config.yaml
d_model: 192
n_kv_head: 12
norm_place: "pre"
positions: "rope"
init: "normal"
init_std_o: 0.0
optimizer: "adamw"
lr: 0.00374
batch_tokens: 32768
Each number is 200 + 20 x the weight over its row's rms, rounded and kept within 0 to 999. Layers, rows and columns count from 0. The size before them is the row's rms in percent of the matrix's.

# down: layer 12 MLP down (transposed), 768x192, rms 0.123, rows 232-248, columns 96-191
# up: layer 12 MLP up, 768x192, rms 0.134, rows 233-248, columns 96-191
down232,103,216,224,164,201,213,226,191,200,202,166,196,182,209,196,151,247,190,181,214,232,248,202,167,215,192,219,179,193,199,204,229,165,183,213,218,226,165,212,198,183,206,192,216,193,179,196,195,214,185,185,204,214,205,202,209,189,203,204,202,202,244,244,219,187,182,208,214,194,160,195,232,234,178,233,202,185,213,207,163,226,165,198,204,230,228,198,233,208,209,181,204,231,203,211,204,195
up233,098,209,162,216,197,236,242,208,157,190,248,181,175,193,167,186,205,221,213,201,224,201,189,198,191,168,211,202,191,197,196,243,226,215,179,195,186,160,184,204,186,193,188,260,208,220,207,220,195,242,188,205,169,203,201,192,170,218,196,190,212,195,232,187,181,198,168,194,202,198,176,185,213,189,194,240,207,188,209,212,188,220,187,211,231,220,140,207,197,194,231,235,216,219,214,202,192
down233,101,219,184,196,163,165,191,176,209,193,194,196,204,204,161,219,202,183,179,197,197,202,169,157,184,184,173,144,209,196,219,201,194,206,209,192,173,196,241,224,209,234,221,193,202,201,229,199,208,186,217,246,196,222,210,223,202,182,228,177,239,179,175,200,232,255,205,211,168,207,192,170,204,210,194,222,175,193,187,201,153,198,191,242,200,198,198,174,187,177,207,177,166,174,166,198,161
up234,101,194,221,239,238,228,188,232,204,204,171,206,176,245,214,189,190,209,188,148,172,174,212,201,194,202,238,200,174,187,211,218,206,196,183,179,216,224,187,219,196,224,260,228,189,219,206,212,174,198,193,205,197,191,201,198,210,211,225,161,202,197,188,202,207,205,217,195,164,164,191,175,216,196,238,230,176,189,181,228,204,198,228,191,194,204,197,191,200,213,203,220,224,183,237,191,176
down234,101,233,170,207,189,225,208,195,235,252,193,189,194,192,170,156,198,193,195,212,196,199,247,181,198,194,194,171,196,165,213,242,209,204,215,187,229,175,196,226,208,173,181,183,195,203,220,192,167,230,192,206,212,216,192,177,224,184,191,187,183,179,253,190,228,190,201,227,200,203,202,188,209,234,202,215,212,204,191,216,212,183,202,214,205,223,220,234,196,210,156,174,196,178,199,225,206
up235,109,171,189,206,209,174,196,203,224,209,178,231,191,188,153,204,186,178,201,179,178,218,189,172,167,217,215,188,184,206,188,226,209,179,197,187,208,209,209,184,227,230,226,155,204,217,162,213,219,212,185,193,193,195,208,197,148,208,193,215,220,180,206,203,211,220,204,196,225,192,183,188,192,179,203,222,234,196,192,191,209,231,176,194,175,165,212,190,220,230,164,226,201,253,204,196,216
down235,109,223,185,198,176,181,215,212,240,187,239,193,186,235,190,198,191,198,183,194,182,196,227,249,221,220,243,238,200,162,196,207,199,209,203,218,219,199,160,205,185,180,181,190,220,194,214,211,208,209,219,178,188,172,130,196,213,212,179,210,213,161,196,190,225,180,213,208,202,188,211,188,226,177,198,231,178,210,203,183,190,209,172,198,209,162,181,210,188,224,188,185,194,196,183,190,196
up236,096,214,223,195,226,176,195,207,186,210,216,172,207,208,185,188,188,195,174,209,203,215,202,178,158,160,206,213,183,179,212,179,187,195,182,212,158,215,207,140,192,201,209,196,189,193,174,211,193,218,230,208,194,213,192,223,178,193,180,199,214,178,222,209,176,195,196,207,205,209,218,178,193,191,212,205,187,197,182,253,189,203,209,157,226,148,216,163,176,178,176,215,189,182,212,192,209
down236,096,233,169,223,228,192,213,225,190,199,183,192,177,176,200,209,238,148,183,173,185,209,178,214,202,206,221,213,238,187,210,210,213,206,209,172,188,213,214,209,203,187,206,196,207,202,232,218,191,164,226,166,244,195,205,155,178,227,206,199,214,209,218,211,213,231,238,186,205,228,184,227,205,224,210,229,215,169,227,215,180,179,221,184,213,221,213,210,198,194,205,214,200,209,215,212,176
up237,082,170,217,227,205,205,199,208,228,235,173,216,178,203,238,157,240,175,218,206,185,235,204,228,198,212,202,195,234,191,189,201,193,186,156,185,225,198,197,181,187,199,185,158,195,225,157,208,195,248,191,191,208,174,251,212,215,210,191,208,203,212,200,180,212,172,191,208,221,201,204,170,211,187,210,173,187,196,194,223,197,199,199,205,180,143,200,191,229,220,171,233,213,246,202,187,198
down237,085,196,223,177,216,212,178,233,208,174,173,182,174,182,221,218,201,182,199,250,176,212,193,181,189,224,164,213,235,223,208,178,189,193,201,198,170,223,194,191,239,186,181,192,172,189,207,193,221,195,200,200,187,191,217,192,208,231,184,191,186,196,181,187,218,209,204,198,202,148,212,185,172,218,181,221,174,175,172,204,195,173,195,215,182,192,229,205,170,187,192,210,197,191,182,206,187
up238,095,158,184,252,196,184,211,215,191,212,204,234,181,197,184,175,220,187,216,172,183,216,235,167,225,194,244,180,175,183,162,217,205,198,195,176,204,222,193,214,226,238,227,182,166,234,224,226,242,198,211,199,216,199,202,208,211,203,161,223,214,209,188,219,212,228,179,206,196,207,211,203,198,220,187,181,207,216,161,211,191,182,207,190,185,174,205,218,204,232,211,204,168,207,190,180,149
down238,099,215,205,174,206,194,235,202,209,190,195,192,206,177,194,211,193,244,180,189,224,173,183,192,183,189,221,216,218,229,254,208,213,201,195,188,178,181,212,219,181,180,205,206,203,176,207,193,199,203,209,191,206,200,211,228,203,175,204,222,198,189,208,215,174,144,193,207,222,196,227,201,190,205,170,189,212,175,195,187,233,187,187,193,186,193,219,226,229,213,219,204,229,191,192,178,189
up239,103,215,199,203,167,205,210,187,202,226,182,213,204,189,214,181,236,221,210,189,165,202,209,184,164,214,250,188,200,173,188,194,218,181,175,204,225,208,222,188,232,170,216,217,183,162,220,200,228,205,181,181,204,161,222,214,183,204,183,207,212,183,187,214,214,214,209,206,201,213,180,204,179,187,175,201,180,200,215,207,220,195,175,210,213,228,200,209,186,203,202,215,207,269,212,192,152
down239,105,223,222,202,207,181,208,238,197,208,159,207,184,228,179,207,220,219,206,194,186,179,199,227,219,189,211,204,198,161,246,197,179,210,178,194,223,219,201,199,223,217,202,172,191,197,226,200,198,235,224,175,204,221,180,173,221,213,163,190,164,210,170,225,215,195,205,221,201,219,203,189,215,212,206,237,195,184,190,179,191,180,194,189,230,196,223,215,197,208,201,207,171,216,210,172,165
up240,108,162,219,173,181,222,193,229,162,213,197,204,231,176,209,198,256,174,200,211,206,205,202,216,159,199,201,177,211,222,250,233,202,168,193,213,191,216,216,198,237,228,193,191,196,145,191,222,200,208,195,215,195,214,196,208,205,218,162,206,158,202,223,222,225,233,182,152,183,206,196,178,217,192,205,185,209,225,208,181,208,198,197,166,196,224,227,151,215,214,198,206,193,219,206,226,172
down240,106,176,231,165,239,188,205,154,210,210,167,195,181,209,192,196,187,207,236,207,215,155,168,160,200,247,187,200,213,221,202,206,174,200,189,185,143,228,193,229,213,204,205,192,175,195,218,196,187,172,189,183,213,133,197,234,197,191,180,239,187,226,199,204,187,218,169,188,234,185,203,213,234,184,216,179,180,209,188,192,181,208,210,202,182,206,217,204,203,227,169,226,166,193,219,213,218
up241,102,192,171,185,202,212,173,195,174,205,183,181,182,204,222,205,200,211,208,216,169,198,173,204,206,210,235,185,205,177,198,205,189,187,225,194,194,206,229,197,200,221,199,198,157,200,200,222,187,171,195,214,205,204,220,225,207,184,172,224,221,145,216,200,203,225,235,179,206,200,201,226,205,150,181,163,204,175,210,209,200,181,246,229,179,201,226,194,176,212,197,217,211,217,214,190,186
down241,102,191,214,221,187,196,242,184,201,209,217,200,169,215,199,199,196,156,219,197,206,200,234,163,227,172,189,193,194,195,203,173,227,235,201,215,177,221,210,212,164,190,207,228,234,212,195,197,228,227,213,210,215,187,195,195,210,217,198,168,206,201,190,193,233,189,179,212,196,211,170,187,205,199,207,189,229,200,170,208,219,217,195,206,186,178,227,202,217,213,212,223,181,205,207,164,174
up242,105,215,188,184,206,180,207,204,210,223,191,212,227,226,169,198,194,201,158,189,206,206,189,207,204,179,203,160,192,218,227,224,205,191,210,227,200,209,211,168,197,232,187,187,198,213,147,211,198,207,212,202,228,163,181,197,195,168,189,229,223,198,187,207,189,179,216,174,190,243,191,199,221,203,206,193,205,170,212,218,174,224,196,202,204,166,220,188,213,168,227,200,206,209,174,170,227
down242,103,202,186,194,231,194,159,222,176,211,188,204,201,213,203,206,176,199,211,229,179,203,213,226,230,187,194,206,182,196,194,249,211,193,227,182,218,190,188,224,223,215,200,229,170,228,179,212,163,177,183,195,233,203,175,207,194,215,196,191,219,206,228,207,217,190,170,211,194,204,216,195,218,198,229,177,192,145,183,199,172,216,223,200,186,212,187,215,194,188,212,165,204,213,208,221,245
up243,110,207,174,186,163,256,179,201,181,179,189,198,199,188,194,147,198,196,207,189,207,213,200,199,195,195,169,151,181,222,215,179,228,204,205,188,214,181,189,170,198,234,197,188,199,174,172,192,187,195,158,207,220,204,214,205,188,230,188,217,172,209,243,199,206,217,192,193,193,211,200,207,221,195,171,180,200,182,226,230,178,244,198,234,214,197,241,180,196,225,187,219,175,208,192,202,211
down243,111,195,251,172,180,225,181,193,217,174,201,207,228,160,185,196,168,221,229,221,225,182,210,234,220,215,193,239,186,205,197,200,197,189,207,185,209,204,201,222,193,239,185,208,178,199,217,186,192,176,196,230,155,175,200,221,208,190,226,215,192,224,215,201,180,180,219,200,206,191,205,161,204,196,204,157,229,234,223,218,183,229,202,213,207,203,223,204,194,185,208,211,175,168,194,206,183
up244,088,196,170,203,184,233,199,156,210,172,198,195,222,222,198,189,215,179,189,214,216,223,210,181,196,197,213,199,208,189,194,206,240,212,156,180,156,196,204,215,179,190,198,207,181,210,192,220,190,173,193,174,246,212,174,149,184,202,193,212,209,247,202,216,173,193,198,224,176,217,217,205,180,168,163,224,185,178,181,217,204,181,199,196,182,204,219,201,157,191,250,200,213,197,217,199,195
down244,089,222,215,208,235,196,217,215,174,171,203,201,217,187,209,179,190,176,214,197,197,228,164,220,161,216,197,198,159,182,189,191,214,207,191,231,198,158,200,193,202,240,212,176,172,227,209,193,200,202,181,247,161,196,232,221,211,206,221,180,206,190,218,189,176,196,218,235,187,167,206,211,230,205,188,197,214,192,209,222,207,179,179,230,197,199,184,202,190,207,219,165,210,184,168,223,159
up245,087,218,208,186,185,205,198,170,191,199,219,195,185,177,193,230,173,219,165,222,228,229,196,218,193,196,189,187,159,240,206,217,206,188,223,189,189,205,175,197,219,224,234,220,196,188,166,187,190,227,190,194,193,183,183,205,215,234,219,202,214,225,207,171,257,202,173,203,191,216,201,224,200,200,212,246,225,218,199,207,171,215,196,175,201,192,170,215,156,189,161,197,240,193,214,179,202
down245,089,191,189,205,204,196,178,235,197,206,204,208,195,205,187,201,211,239,227,193,214,212,193,190,222,174,219,209,212,194,184,172,198,187,181,187,188,204,170,204,180,203,187,157,218,192,197,200,193,205,217,233,204,204,208,208,196,176,199,175,203,169,226,220,172,176,201,230,211,183,212,163,214,225,190,204,202,218,229,190,189,203,185,222,209,247,177,190,201,219,214,202,196,195,216,196,202
up246,083,210,204,185,207,218,234,177,211,164,207,216,225,197,220,214,211,201,169,149,184,214,167,181,174,195,188,189,201,184,199,229,210,210,178,179,191,237,209,210,212,218,199,210,193,213,190,233,210,225,214,187,179,209,194,212,212,235,212,182,219,203,184,195,187,215,204,209,183,199,215,162,192,201,172,197,253,207,197,182,149,161,202,205,195,196,204,193,195,168,198,207,228,221,205,188,199
down246,088,176,190,228,203,234,165,207,205,170,179,205,199,197,168,177,181,237,213,180,234,187,194,178,228,229,183,231,183,187,195,186,186,218,166,220,244,207,190,239,194,186,173,208,210,208,198,239,167,193,188,218,220,217,165,220,201,213,208,217,176,196,223,207,210,223,187,203,229,181,204,198,223,228,171,201,236,208,218,160,198,188,203,221,181,218,164,196,177,196,206,202,221,184,215,189,236
up247,101,190,209,218,181,194,217,211,195,188,189,223,210,182,175,224,189,162,206,214,182,227,256,221,175,220,206,149,182,217,192,178,188,171,202,198,176,198,226,175,198,201,261,205,182,214,195,227,198,219,198,209,228,147,218,187,185,201,201,193,196,180,216,210,217,168,223,168,211,200,170,165,212,237,178,175,199,189,209,199,173,207,181,189,221,203,192,169,218,200,225,203,203,210,180,176,151
down247,101,200,219,196,208,168,190,194,210,231,222,230,210,193,208,240,206,210,197,207,175,202,209,221,209,204,211,217,176,215,205,191,175,167,229,150,203,193,224,198,216,220,203,193,213,197,228,242,167,221,222,195,228,178,224,205,151,214,232,181,172,225,245,237,200,212,199,188,184,179,220,202,194,199,173,193,215,208,232,198,211,224,183,168,191,196,173,182,188,198,185,147,224,223,162,155,183
up248,106,180,208,182,215,222,225,214,193,214,220,177,192,185,180,200,211,181,190,196,246,208,211,246,214,194,179,151,187,191,197,207,224,210,192,219,221,188,210,216,223,192,218,222,202,204,199,182,203,214,162,137,172,195,182,179,181,175,167,214,214,197,224,198,222,213,228,170,202,232,180,209,231,175,170,206,168,212,205,215,183,173,219,190,212,201,217,189,183,180,210,237,211,207,217,232,191
down248,101,223,205,207,211,172,209,176,196,206,196,198,239,206,216,241,189,194,200,223,211,194,186,223,169,178,170,186,206,186,202,196,200,202,179,189,187,195,212,199,164,213,199,194,217,197,196,231,175,214,187,214,200,179,188,204,235,228,198,189,208,184,213,172,229,167,215,205,190,199,182,224,175,229,134,250,214,197,197,206,194,214,171,189,192,173,214,225,205,186,187,185,209,190,193,124,196